Each number is 50 + 15 x the weight over the matrix's rms, rounded and kept within 0 to 99. Layers, rows and columns count from 0.

# up: layer 4 MLP up, 1344x512, rms 0.0353, rows 1021-1055, columns 0-63
# down: layer 4 MLP down (transposed), 1344x512, rms 0.0353, rows 1021-1055, columns 0-63
# gate: layer 4 MLP gate, 1344x512, rms 0.0353, rows 1022-1056, columns 0-63
up1021:40 41 28 65 68 54 42 54 21 44 63 42 70 45 82 51 38 73 63 50 41 47 57 39 20 43 39 56 55 49 63 13 47 38 47 48 41 35 48 33 51 53 66 50 51 57 47 51 02 32 41 47 42 83 71 39 29 39 52 43 51 39 56 74
down1021:85 68 30 11 42 36 41 59 62 45 35 35 50 82 50 64 40 57 34 36 66 60 65 59 76 64 56 52 27 68 62 87 78 57 47 72 82 76 39 45 59 55 48 22 53 41 42 73 64 26 58 36 53 38 35 52 54 75 42 37 53 65 38 30
gate1022:11 73 52 67 33 34 72 36 45 44 73 46 73 47 35 61 70 46 70 53 37 84 57 58 25 61 78 24 32 63 30 46 41 50 40 24 38 52 29 40 42 50 52 51 61 72 51 39 71 78 24 47 51 44 67 61 42 68 56 45 54 20 43 67
up1022:57 59 54 63 64 57 68 70 42 58 26 41 64 38 69 56 69 58 84 39 32 90 57 48 55 31 46 68 33 58 78 53 64 55 73 60 50 57 63 63 62 44 52 60 71 52 68 51 38 68 55 39 55 82 39 38 59 25 50 52 32 50 40 10
down1022:69 12 62 61 71 25 63 33 63 61 57 43 40 61 25 33 38 47 30 41 60 13 67 52 46 64 56 67 75 54 69 62 54 63 24 54 30 34 51 47 82 58 18 72 49 36 46 71 55 32 42 54 56 18 27 42 61 55 25 27 60 28 62 54
gate1023:64 44 60 59 72 42 45 58 68 48 69 41 46 20 25 68 44 43 57 31 72 53 52 74 31 35 42 39 53 85 61 43 35 68 49 57 87 13 51 53 39 92 69 67 38 46 53 79 69 66 45 53 62 46 61 53 53 59 52 72 62 48 36 55
up1023:38 47 40 50 46 59 59 48 54 68 39 37 42 00 26 47 71 55 27 30 32 20 47 68 43 40 78 07 57 50 58 56 50 70 36 46 49 55 27 68 33 41 71 75 42 44 37 42 59 05 51 74 28 71 51 68 49 42 69 59 36 28 40 39
down1023:38 46 46 22 62 45 35 69 79 40 67 63 63 49 57 69 41 61 44 42 35 51 36 54 42 55 47 39 46 75 69 59 28 33 56 37 82 30 59 55 49 62 60 35 49 29 70 44 55 87 38 64 58 73 57 50 64 57 45 41 57 60 32 77
gate1024:36 58 51 42 35 41 61 38 76 61 58 52 40 60 64 68 24 32 30 40 51 48 26 75 56 41 53 54 65 46 45 54 73 26 65 52 21 57 43 49 37 54 60 44 68 58 30 43 78 40 84 48 60 35 43 47 53 57 63 40 42 75 49 58
up1024:28 60 62 61 27 36 57 47 43 59 56 33 54 49 41 24 53 51 45 69 80 49 52 77 36 59 72 59 49 67 51 34 40 47 54 56 61 32 58 36 22 48 52 57 46 53 62 31 69 51 33 58 68 29 47 59 76 48 31 53 55 59 55 58
down1024:71 33 50 66 63 47 34 24 46 39 27 60 66 57 52 55 60 68 52 38 38 60 45 30 69 67 35 34 43 58 34 59 82 32 45 42 53 55 40 56 82 33 46 37 58 58 31 48 51 44 84 43 45 47 52 46 42 46 68 71 35 54 41 66
gate1025:47 38 54 66 54 55 51 51 37 46 17 64 76 78 56 38 65 61 38 47 59 62 58 30 59 70 49 40 52 61 30 47 45 37 55 61 49 56 59 48 43 45 61 62 34 28 33 47 47 35 41 49 72 39 20 51 35 69 36 41 49 31 53 67
up1025:56 43 16 35 56 51 28 28 45 53 58 31 26 51 51 53 52 38 51 35 32 34 50 33 55 42 76 63 44 28 61 56 64 48 53 48 45 55 08 58 31 50 46 44 40 50 73 69 37 37 77 53 31 70 57 56 36 41 49 62 73 50 72 51
down1025:66 48 54 63 63 56 64 43 54 48 45 37 62 53 40 49 63 51 51 60 51 45 47 38 58 62 78 59 41 45 40 80 54 33 50 61 39 44 32 75 49 57 67 42 31 53 41 70 31 32 51 32 48 50 32 39 31 72 48 37 48 47 46 81
gate1026:23 56 28 49 41 74 21 58 36 32 32 54 95 65 74 53 51 54 12 59 25 76 55 21 37 59 33 65 52 49 51 40 53 51 60 53 48 34 35 44 50 68 53 27 78 71 37 25 38 19 55 52 54 59 33 48 50 47 59 61 43 64 61 45
up1026:43 45 51 62 43 37 52 30 62 53 40 50 34 43 57 45 62 38 38 69 52 57 53 39 72 32 51 56 45 78 23 42 65 47 52 59 71 58 89 71 54 76 60 24 70 53 59 40 53 54 54 46 46 47 39 42 70 57 53 81 77 49 27 49
down1026:45 54 63 64 47 69 67 48 34 56 61 47 45 59 60 41 50 81 58 50 38 55 76 40 35 41 51 39 54 60 43 41 45 51 55 49 38 65 68 31 50 39 67 73 54 67 41 69 25 56 77 65 73 34 33 41 86 33 46 51 32 48 59 38
gate1027:41 61 56 56 63 61 30 56 48 52 26 33 25 45 47 49 46 58 66 36 60 65 58 38 30 66 44 56 26 36 32 58 56 39 62 49 52 16 64 43 33 46 45 73 41 35 47 60 45 58 39 73 42 43 43 48 50 51 60 45 42 33 48 64
up1027:39 52 38 58 62 09 74 43 25 61 57 50 63 29 36 51 55 45 52 22 42 45 56 42 43 45 37 27 69 67 59 67 40 21 35 44 40 40 35 72 14 39 50 34 57 27 53 58 40 37 61 37 56 35 47 79 37 54 39 49 55 80 17 32
down1027:46 47 26 46 54 48 42 78 41 53 46 29 19 34 68 45 32 42 81 01 46 30 73 44 41 73 33 65 61 55 49 72 41 77 43 50 66 08 57 84 24 44 37 46 35 51 24 62 46 47 47 71 24 71 30 55 51 81 51 66 49 29 65 56
gate1028:36 44 56 47 45 64 43 50 48 34 48 41 47 63 45 52 45 50 50 34 62 68 48 59 59 40 36 41 56 70 28 58 52 53 45 34 48 76 72 51 38 36 58 46 13 43 43 62 49 60 51 79 58 57 43 39 11 39 49 51 53 56 40 61
up1028:50 57 45 37 69 65 39 80 70 49 69 60 80 52 28 40 60 73 26 56 49 49 49 61 51 62 36 74 55 48 77 61 49 53 60 57 36 70 65 42 40 43 21 43 43 25 65 42 43 47 58 56 36 53 36 50 59 62 27 42 50 71 52 57
down1028:49 47 10 58 31 27 64 27 44 56 31 47 46 48 44 55 49 18 60 58 40 53 42 18 58 45 59 48 56 46 28 38 52 67 45 43 56 39 46 42 80 54 67 41 90 65 43 48 51 49 52 32 62 59 55 46 33 40 65 62 46 49 52 45
gate1029:20 53 48 76 41 39 62 55 33 51 35 39 55 54 61 61 56 49 65 29 58 44 63 78 49 63 56 33 55 58 31 47 33 40 25 36 51 50 38 39 65 55 47 12 30 20 55 47 37 45 62 53 52 38 70 87 67 19 42 32 51 46 75 76
up1029:67 59 66 53 52 55 14 66 45 49 49 40 49 33 49 44 59 50 58 34 50 39 49 50 50 56 52 36 33 55 48 41 33 46 58 18 61 64 42 46 37 25 41 63 46 29 44 18 26 54 49 61 62 30 56 46 34 34 59 47 84 74 50 61
down1029:45 46 17 64 62 59 39 30 58 36 38 32 57 60 66 40 43 67 69 56 60 32 68 65 53 38 73 55 55 56 69 38 65 57 48 54 57 55 38 37 52 47 39 35 55 28 35 34 71 32 43 22 50 47 50 71 51 65 42 44 55 59 40 03
gate1030:51 49 54 54 55 58 30 58 27 46 47 72 59 48 43 51 43 49 40 32 75 81 58 39 73 63 72 49 39 52 28 64 23 54 66 48 66 43 59 53 43 28 42 61 66 39 59 81 47 38 24 60 42 40 48 48 18 29 60 41 45 33 55 60
up1030:34 57 34 36 08 37 90 68 50 62 37 61 48 33 36 43 51 63 33 46 77 41 54 55 23 46 48 56 98 59 46 48 49 82 53 44 63 37 61 25 55 57 60 28 59 34 65 56 60 51 51 49 39 73 47 57 50 45 37 49 39 71 70 56
down1030:55 52 73 54 56 57 21 35 56 63 40 46 32 34 73 59 35 57 56 62 63 45 42 50 36 79 48 60 01 34 50 57 65 44 59 35 21 64 27 52 56 29 65 37 46 66 18 56 64 51 44 67 44 40 36 61 71 41 57 86 77 44 39 63
gate1031:31 62 37 43 45 52 46 56 54 23 53 66 69 60 50 60 20 51 54 63 64 41 63 52 36 62 77 33 26 85 54 53 43 67 59 49 70 46 54 48 42 31 45 19 43 47 51 71 40 48 51 68 36 43 36 56 57 46 62 31 60 68 69 75
up1031:76 57 44 39 46 44 40 27 65 41 47 79 49 55 13 41 62 51 46 46 80 55 57 50 48 70 40 57 58 55 53 40 55 46 48 44 53 53 54 54 42 43 37 55 77 50 50 67 67 72 70 36 30 19 53 71 56 70 52 41 43 32 38 53
down1031:39 20 55 37 59 21 59 45 61 41 55 45 47 27 73 65 34 65 56 70 30 68 44 69 66 45 44 43 50 34 42 50 65 63 77 34 41 36 45 43 64 39 55 52 53 52 56 29 45 63 28 55 41 58 57 70 53 56 42 59 54 55 76 46
gate1032:60 32 39 40 60 54 22 16 48 47 50 42 73 31 69 42 42 70 69 17 30 72 53 55 38 62 23 40 45 47 17 60 47 71 33 52 46 23 46 29 67 58 32 56 43 40 64 48 55 60 45 46 66 50 60 50 46 54 57 36 63 52 53 46
up1032:54 73 39 30 12 61 44 60 74 30 38 35 53 44 72 48 53 43 44 46 15 57 50 28 50 61 40 61 48 53 16 56 40 65 31 66 69 53 26 52 34 30 34 44 51 34 43 48 50 79 37 74 49 46 32 43 32 41 65 57 38 45 46 63
down1032:47 60 68 85 70 56 53 52 64 74 36 54 34 65 49 47 46 69 53 58 63 56 55 51 72 22 68 41 63 43 73 63 40 60 40 28 25 56 65 50 28 56 63 38 42 45 62 40 64 28 29 44 68 64 63 49 66 49 43 56 44 46 53 40
gate1033:26 31 52 44 59 71 40 50 44 28 43 66 51 54 28 44 52 35 76 23 38 66 49 56 49 55 44 66 71 46 51 60 48 34 61 57 47 72 54 42 37 46 52 66 52 28 84 53 60 25 59 48 59 56 41 62 68 57 84 51 53 66 37 55
up1033:47 47 53 47 17 42 67 48 67 42 48 46 37 35 41 41 57 63 50 51 48 53 53 35 63 57 71 52 36 67 47 56 49 29 29 38 81 53 43 37 74 63 43 60 38 35 48 48 38 44 36 47 46 73 46 58 67 70 25 45 45 68 42 27
down1033:51 37 47 47 74 77 45 40 22 42 37 49 53 73 54 73 54 30 44 47 56 23 65 48 62 50 40 44 56 27 43 34 70 71 67 44 33 58 55 60 23 44 72 28 50 62 50 53 47 57 71 42 56 27 64 43 40 49 69 52 64 46 44 66
gate1034:34 39 38 47 64 44 59 28 66 65 36 73 35 42 45 49 24 41 16 52 48 69 55 36 39 39 56 43 56 45 43 61 70 67 37 59 70 41 45 65 51 49 45 46 49 70 62 39 49 59 71 51 49 46 45 26 50 44 52 48 55 22 65 56
up1034:53 52 66 54 48 62 38 18 46 48 39 33 58 22 47 33 60 67 80 50 44 52 55 70 36 55 55 30 37 46 32 31 42 52 71 48 45 70 20 50 61 67 40 58 32 46 37 41 54 49 40 54 47 40 44 49 57 71 28 32 39 72 53 24
down1034:56 62 52 48 46 42 40 73 31 46 48 66 48 60 49 40 58 34 21 45 79 46 14 42 68 51 60 52 47 49 69 58 67 54 35 54 63 34 34 44 55 33 57 59 41 53 64 72 43 48 28 40 64 49 77 25 52 46 55 65 74 46 50 59
gate1035:72 59 47 38 45 74 58 57 57 30 38 12 58 43 66 35 51 41 43 16 28 85 47 44 72 54 61 19 73 44 47 79 63 71 33 47 53 52 23 45 45 67 36 49 62 45 55 36 52 55 53 43 53 38 55 48 55 81 41 45 56 39 68 52
up1035:87 45 45 39 49 80 68 37 69 25 53 42 41 43 19 54 50 30 44 47 43 58 43 38 74 60 66 36 35 27 38 46 69 62 58 58 67 60 59 45 32 53 59 42 74 65 55 56 49 59 42 71 32 38 62 68 54 47 42 32 27 18 58 09
down1035:37 52 61 62 59 34 47 47 32 78 48 45 58 57 66 53 50 61 72 48 43 40 45 82 25 43 39 58 48 54 45 52 58 32 26 42 52 37 47 63 59 68 61 23 45 34 39 50 51 40 25 53 52 46 63 54 66 52 58 60 56 78 35 54
gate1036:89 59 29 42 55 47 54 45 40 22 65 62 49 63 23 42 66 49 71 11 44 83 43 36 44 61 67 26 44 28 42 55 81 63 56 65 62 05 11 15 57 65 60 45 25 30 22 39 74 39 51 65 47 18 46 44 51 73 63 44 52 44 69 35
up1036:58 72 48 53 48 29 66 18 32 48 26 65 22 39 43 62 53 40 68 50 54 31 57 71 64 50 70 50 58 38 60 46 57 68 58 43 32 34 27 55 33 43 69 41 52 19 47 43 74 33 47 45 45 25 46 79 43 45 59 60 46 67 50 13
down1036:43 64 36 27 72 62 38 59 35 54 70 43 54 37 40 52 52 55 62 40 36 67 06 50 34 59 55 52 40 56 51 73 40 60 49 63 50 73 63 49 55 53 32 44 40 45 43 72 27 57 43 66 41 54 52 60 60 44 54 63 45 24 64 72
gate1037:55 48 12 45 43 47 49 48 48 70 53 53 53 51 21 51 45 54 36 42 36 67 53 74 49 52 49 40 72 59 26 19 56 71 68 72 30 40 38 41 24 60 30 30 46 33 28 34 76 46 43 62 43 55 40 80 62 36 44 58 41 77 74 34
up1037:55 36 64 48 25 43 42 49 51 44 64 35 50 59 73 27 39 32 44 48 63 43 32 29 54 56 57 47 45 45 51 52 62 42 47 64 51 69 63 41 64 43 54 52 23 52 74 84 61 40 53 33 23 29 28 54 42 36 55 50 47 22 49 05
down1037:35 53 53 53 57 43 25 42 69 54 34 58 50 29 72 65 55 44 37 58 37 63 16 70 41 62 59 58 40 85 86 55 33 52 45 57 55 45 27 53 53 45 70 59 47 50 67 41 52 59 31 58 63 49 55 67 38 58 50 49 42 48 62 78
gate1038:42 67 54 54 49 65 33 64 75 45 48 64 41 63 54 41 56 41 48 38 73 34 47 64 49 64 60 61 49 59 53 50 72 36 64 28 63 30 73 60 47 32 37 65 43 43 56 49 30 63 50 40 89 49 91 51 68 66 84 40 45 77 77 34
up1038:54 74 55 37 49 23 57 59 47 54 24 62 27 53 56 41 60 25 54 53 45 40 54 45 36 69 59 50 36 73 37 49 55 39 90 18 82 50 34 52 38 37 40 38 54 57 53 72 36 61 41 24 47 35 46 54 33 63 47 50 39 61 41 68
down1038:54 38 73 54 66 76 45 30 50 60 42 37 46 41 44 54 62 67 55 58 56 56 62 48 76 43 32 68 51 32 54 49 54 69 25 86 31 62 68 28 83 62 80 56 35 70 32 57 58 45 60 47 34 77 68 49 78 31 45 52 56 43 54 33
gate1039:25 46 68 41 39 68 37 60 89 70 62 77 42 51 28 79 32 32 68 59 68 60 32 54 32 80 36 48 45 33 57 57 62 41 42 30 77 29 46 62 78 61 47 42 61 58 64 54 51 60 65 42 65 50 61 68 22 84 34 38 39 47 39 62
up1039:34 71 50 44 58 63 49 53 56 68 46 51 31 74 52 54 30 80 43 60 69 22 34 46 48 55 36 51 55 70 43 47 46 64 47 47 70 70 43 36 57 68 40 26 42 41 32 34 22 56 62 34 70 80 43 68 41 36 36 47 38 58 45 43
down1039:69 34 38 58 56 51 72 41 34 53 72 39 79 54 67 37 80 39 57 35 37 75 48 39 61 41 56 58 68 48 36 52 59 51 53 36 55 43 65 61 39 22 77 66 50 76 49 53 51 24 52 58 56 47 77 38 37 67 55 59 60 35 57 54
gate1040:62 56 36 61 37 36 58 24 65 64 39 56 39 55 44 40 67 66 62 50 72 50 72 63 38 70 56 46 52 51 38 48 38 25 65 66 45 15 50 59 36 46 49 62 65 74 62 37 52 68 63 58 81 49 74 41 63 50 51 53 54 46 49 77
up1040:40 60 69 48 48 51 45 43 62 38 48 58 49 58 58 37 68 65 45 48 38 42 49 47 55 56 74 49 56 37 41 25 76 64 40 58 26 50 61 49 43 84 50 49 52 12 49 41 54 53 45 59 56 59 53 60 54 36 59 57 77 47 51 69
down1040:57 38 59 40 38 67 48 65 34 50 29 65 75 31 44 76 26 35 52 56 34 51 63 64 54 55 51 34 65 23 44 57 40 52 47 59 40 71 50 44 38 53 62 40 24 72 67 55 44 70 26 66 65 42 39 76 65 67 80 59 71 77 54 40
gate1041:52 55 49 50 47 68 48 49 31 36 25 32 51 66 60 29 46 51 46 63 52 81 50 51 37 62 42 49 54 53 49 49 39 26 45 63 52 67 28 60 11 41 43 47 34 56 58 40 48 40 55 41 65 36 49 55 46 33 51 61 80 44 60 48
up1041:40 53 67 32 59 46 55 40 23 54 76 11 49 54 51 16 11 33 44 72 19 69 35 72 71 56 30 55 66 42 57 32 71 49 59 48 31 74 28 55 45 59 44 37 40 50 29 43 54 24 55 59 53 41 45 62 57 43 42 31 60 75 58 56
down1041:35 49 57 49 63 17 55 31 73 59 71 68 51 30 36 67 44 60 61 48 42 33 50 44 57 43 74 49 50 44 35 41 48 80 80 25 37 23 71 36 70 49 33 39 65 65 39 50 39 67 34 53 54 69 60 39 54 46 59 39 27 77 34 40
gate1042:35 34 65 38 51 43 42 77 46 29 48 43 61 55 46 38 71 39 32 58 52 65 50 52 67 63 42 20 64 26 48 59 49 33 51 69 61 67 59 48 56 50 51 69 29 68 74 68 54 52 41 38 60 56 56 51 16 60 56 26 58 16 26 33
up1042:60 59 68 53 77 63 46 41 63 64 45 47 32 33 70 32 44 46 28 39 55 37 59 29 61 47 54 46 43 62 48 28 46 55 76 76 42 52 54 57 68 43 51 59 56 33 50 55 60 30 61 66 41 46 83 14 85 66 45 51 39 49 48 35
down1042:46 40 57 62 23 19 49 38 42 46 54 18 67 53 38 82 64 54 57 59 55 59 57 57 61 15 31 29 58 56 63 96 47 39 64 51 26 49 59 50 63 70 66 48 45 42 47 53 49 52 35 36 70 54 34 82 26 48 31 72 59 48 51 69
gate1043:43 41 65 71 51 57 30 66 59 53 49 60 60 51 73 25 43 40 46 50 77 56 65 17 46 46 46 44 60 64 51 21 50 39 52 46 59 81 62 61 36 52 49 36 80 42 58 53 62 70 50 77 31 33 52 71 36 46 84 49 48 66 49 45
up1043:52 52 66 36 51 47 33 50 54 55 50 15 25 45 69 42 14 42 39 37 51 54 49 49 65 51 32 63 63 46 44 42 83 48 48 48 58 53 39 35 73 33 38 40 44 56 42 35 67 11 63 54 57 83 52 31 48 52 46 64 06 41 52 29
down1043:39 36 34 34 46 39 75 52 71 85 85 37 42 45 24 39 79 57 43 24 37 28 60 79 43 53 20 54 60 51 61 51 34 39 67 30 43 40 39 47 46 34 37 54 43 42 37 46 65 44 43 66 69 28 31 53 47 70 41 49 48 70 64 36
gate1044:73 66 41 66 33 27 69 31 58 50 33 48 36 61 74 71 15 38 46 54 57 60 56 49 64 36 53 55 61 53 55 33 82 48 73 42 44 18 50 56 61 33 23 40 68 35 42 62 71 49 43 45 73 59 42 60 47 42 71 44 55 69 40 89
up1044:63 63 63 43 62 72 25 37 44 58 43 56 40 62 51 69 50 57 53 31 48 40 30 42 41 33 44 71 59 71 13 64 63 37 53 67 74 55 65 59 63 64 66 60 52 42 46 58 46 62 10 66 62 43 56 38 53 31 50 37 68 37 43 37
down1044:66 54 44 57 29 28 48 76 58 47 61 42 62 24 39 38 59 49 34 70 45 58 32 56 58 73 54 53 51 60 79 44 64 68 44 24 41 47 27 46 28 21 52 47 64 45 28 66 60 17 59 44 43 66 66 56 58 37 51 49 49 48 39 60
gate1045:37 71 57 42 37 26 51 55 59 79 56 58 47 73 48 41 39 74 38 34 41 79 51 52 36 44 26 77 49 57 49 61 73 64 40 60 53 51 45 71 13 78 31 23 47 49 64 66 48 27 42 58 47 43 56 63 37 52 52 45 50 60 55 42
up1045:78 48 76 58 32 64 63 73 45 51 50 56 43 59 46 31 24 54 36 21 60 71 39 46 41 37 34 55 60 34 49 68 74 61 55 59 48 73 18 43 63 69 43 49 40 50 49 34 41 38 19 63 74 52 22 42 39 56 87 29 48 72 25 54
down1045:39 28 37 65 68 37 55 44 41 48 54 47 44 36 68 62 62 18 45 70 43 34 38 46 51 70 74 48 42 31 67 22 25 59 45 54 34 37 65 35 61 47 60 64 56 55 70 52 43 65 47 43 77 54 47 68 47 50 45 40 46 41 71 53
gate1046:37 57 49 55 48 50 24 37 73 39 38 67 45 19 26 64 17 61 17 73 47 33 61 36 49 32 45 70 60 79 78 68 63 47 45 59 42 59 59 58 68 55 43 59 58 81 33 93 47 44 45 61 57 28 59 61 35 51 56 47 34 47 43 66
up1046:54 45 45 48 40 48 55 61 30 49 51 47 61 48 22 47 38 58 66 63 42 44 52 62 45 41 50 57 48 42 52 40 64 46 58 42 50 37 62 46 80 47 48 22 54 50 37 52 52 79 33 87 52 33 75 56 25 54 53 55 59 64 53 43
down1046:47 44 46 65 61 60 61 49 66 54 71 31 38 56 56 57 61 27 51 36 52 65 32 47 32 64 48 31 35 43 54 46 35 51 44 54 42 53 52 13 28 36 40 63 24 56 53 31 50 29 33 41 30 74 25 49 57 45 44 57 66 63 47 37
gate1047:71 66 45 83 22 37 28 43 46 71 34 52 76 49 72 55 53 34 41 25 29 37 66 64 64 54 69 51 46 51 31 50 39 55 76 15 56 36 30 55 27 46 47 51 55 62 38 42 41 58 46 78 66 37 42 61 40 41 48 32 70 18 44 47
up1047:54 44 42 61 67 61 69 55 21 36 52 40 20 24 29 36 43 42 50 53 53 35 45 30 56 62 36 38 42 66 99 71 67 72 54 54 46 46 68 73 68 45 59 32 84 72 68 45 48 49 54 35 37 53 61 60 41 43 40 61 23 28 34 52
down1047:23 52 52 24 44 45 49 39 42 76 54 99 74 47 50 54 75 22 45 56 54 83 40 28 52 62 84 59 62 47 35 47 48 48 44 51 56 64 43 55 57 58 45 48 52 38 52 30 33 48 87 68 69 68 45 22 49 48 63 40 39 66 55 41
gate1048:40 62 35 71 30 70 86 37 70 32 32 46 53 56 62 52 38 25 47 53 55 56 57 46 60 63 77 37 60 73 32 44 34 53 49 64 52 43 05 57 67 38 57 20 44 18 44 45 82 55 59 34 48 36 32 51 55 56 43 48 69 44 40 50
up1048:71 42 60 37 40 48 35 40 47 59 39 22 56 39 61 70 77 66 58 62 33 51 45 41 38 52 51 67 54 54 96 54 61 63 43 62 61 64 45 82 79 77 91 50 36 24 44 71 44 49 41 14 33 31 53 37 40 33 64 57 46 60 55 58
down1048:79 52 62 40 22 23 58 36 61 52 68 46 30 53 64 49 21 46 32 59 42 51 49 35 76 45 67 31 58 47 50 50 53 31 27 43 54 70 65 36 49 52 32 44 73 48 41 45 46 56 46 56 82 59 34 34 72 58 34 72 53 54 65 41
gate1049:58 44 64 49 52 48 33 43 46 58 57 40 62 42 58 51 60 37 25 38 31 70 47 25 66 62 37 38 57 54 45 55 52 52 60 61 52 41 53 31 78 38 67 67 50 43 53 88 44 29 35 56 54 56 51 30 27 85 53 49 60 53 35 64
up1049:36 50 45 30 61 37 70 41 63 62 46 72 67 42 47 32 41 45 56 25 42 35 26 36 44 43 33 46 70 47 52 49 54 31 29 38 35 46 59 27 77 38 69 61 52 31 61 79 38 37 22 49 49 74 36 68 39 63 35 50 56 35 58 47
down1049:34 62 45 73 51 59 33 53 47 41 44 29 24 65 48 74 65 52 44 48 56 37 51 49 56 39 62 46 47 40 37 26 48 81 45 43 50 46 50 61 38 69 36 43 40 67 46 39 55 62 75 46 55 61 29 71 63 44 64 26 34 43 62 54
gate1050:44 17 32 34 42 23 82 37 34 57 36 45 25 40 43 44 49 50 48 52 62 64 52 47 68 27 64 76 71 55 62 17 44 25 42 43 39 07 51 54 45 67 60 43 45 60 52 44 64 37 47 68 80 64 32 58 49 44 41 36 48 78 48 62
up1050:45 72 48 56 56 43 44 56 33 54 39 56 52 71 63 54 27 32 47 67 74 64 57 35 36 73 30 53 44 42 47 69 51 17 27 42 64 19 57 38 53 63 59 38 59 72 54 54 72 48 64 54 56 42 70 38 67 58 71 72 60 49 68 57
down1050:59 46 71 45 48 59 45 34 87 63 55 46 30 31 42 26 62 73 46 20 17 55 65 40 73 68 58 61 61 51 22 32 49 43 61 49 56 47 45 38 50 46 56 63 46 54 67 52 41 32 39 50 93 48 13 65 45 38 22 51 55 33 36 51
gate1051:52 55 44 51 52 30 40 34 63 45 29 44 54 65 52 23 49 37 48 30 65 66 42 59 63 49 63 71 44 50 50 41 46 37 43 14 59 55 40 51 42 21 58 32 50 33 56 63 53 42 37 64 17 52 77 32 32 59 35 54 42 69 56 45
up1051:43 30 61 69 30 69 61 82 40 68 33 61 43 64 79 53 41 57 17 32 33 34 50 48 65 57 49 61 51 44 37 55 64 44 23 69 62 41 71 69 72 43 60 64 53 58 65 39 38 43 53 68 51 38 25 42 65 70 72 55 38 50 41 33
down1051:16 75 38 73 53 61 88 64 54 49 50 36 46 65 86 37 47 49 36 43 38 45 77 19 54 69 35 48 46 56 37 73 44 51 23 60 20 71 66 46 74 39 71 50 66 56 62 42 58 67 80 72 58 63 46 53 58 38 60 43 46 43 90 38
gate1052:49 44 32 67 43 47 50 72 55 59 40 36 52 83 34 63 56 21 32 51 78 49 39 37 40 75 20 61 63 64 34 52 53 30 50 39 44 62 28 46 37 50 57 52 50 43 63 77 65 54 50 75 75 45 52 34 60 30 61 53 58 40 43 87
up1052:37 61 39 20 71 52 41 36 62 74 38 61 69 63 31 36 36 60 31 78 38 63 71 48 44 57 58 09 40 42 22 62 33 26 39 94 86 54 37 48 38 59 39 49 65 65 36 66 46 38 71 54 52 15 36 36 48 74 30 51 22 62 40 43
down1052:67 56 34 65 58 38 47 31 50 72 31 72 43 62 47 45 69 35 42 57 57 35 47 20 38 80 42 32 55 53 39 35 37 21 36 48 54 44 47 29 48 63 55 29 27 70 26 38 74 25 51 46 28 76 66 40 35 36 55 56 45 36 61 68
gate1053:53 57 70 36 67 68 21 25 47 43 49 45 42 59 16 47 63 49 35 68 20 40 49 40 71 61 51 65 67 50 31 48 54 53 66 50 62 68 77 42 36 72 58 46 73 57 47 51 59 58 36 39 64 51 60 57 43 62 50 46 54 18 57 42
up1053:62 44 32 46 68 78 30 63 25 42 45 44 44 30 59 43 42 31 37 66 60 54 63 45 30 63 36 28 36 76 25 52 31 04 83 44 33 29 45 67 69 51 42 93 82 27 52 57 53 51 72 40 48 36 59 35 80 50 44 35 58 48 53 56
down1053:41 50 28 45 23 39 66 48 75 52 33 61 70 55 43 68 51 78 62 63 47 72 52 74 64 46 46 59 37 54 49 23 67 67 35 63 50 48 28 35 49 53 56 27 23 37 58 36 48 59 30 57 39 33 52 69 37 63 48 61 41 62 79 52
gate1054:30 26 50 86 41 46 24 73 53 77 38 33 47 47 55 30 53 67 34 47 47 85 80 63 38 67 74 40 26 56 33 59 39 58 58 66 56 35 30 53 32 38 59 53 53 47 55 81 74 65 89 47 54 25 60 80 58 56 72 52 49 45 20 28
up1054:56 23 99 18 50 28 00 69 53 69 45 12 39 25 63 28 27 47 14 70 39 48 24 85 59 59 64 39 00 37 33 72 62 74 45 90 18 53 26 61 52 29 46 78 40 65 97 65 99 76 92 36 46 11 38 77 78 61 52 44 32 37 21 17
down1054:55 40 45 44 63 56 28 62 69 58 42 65 54 47 45 44 37 53 33 39 40 81 00 65 20 65 53 45 02 58 36 44 49 48 40 72 31 50 13 58 50 25 40 38 36 59 88 62 64 56 62 45 46 35 56 38 88 44 39 44 50 64 38 34
gate1055:73 49 56 37 50 19 44 26 38 53 46 39 24 32 45 51 56 15 39 48 55 78 55 64 42 53 78 60 51 48 41 58 28 85 60 60 41 61 62 51 43 49 47 68 39 50 47 40 75 83 39 53 65 48 22 27 51 51 33 67 49 40 48 51
up1055:17 52 74 55 71 50 49 68 66 58 43 64 66 47 40 49 83 49 36 33 47 38 55 33 50 55 48 50 65 41 70 75 34 32 55 43 74 54 33 55 71 37 52 59 48 58 61 55 50 45 53 56 38 25 53 47 43 66 33 49 46 43 34 63
down1055:49 42 59 22 44 52 56 38 39 44 24 46 35 48 49 55 30 41 73 69 45 47 53 36 40 35 42 20 62 47 60 76 62 79 54 67 33 64 46 59 48 62 60 49 48 49 34 53 68 65 45 49 57 54 61 42 54 37 61 59 40 62 57 37
gate1056:73 58 24 72 55 68 40 52 37 27 39 66 59 47 29 42 59 47 64 50 35 74 50 53 32 41 73 48 69 62 52 58 23 68 71 42 93 74 42 72 65 46 51 43 62 61 49 74 66 46 37 77 71 67 55 64 68 45 65 69 44 78 50 50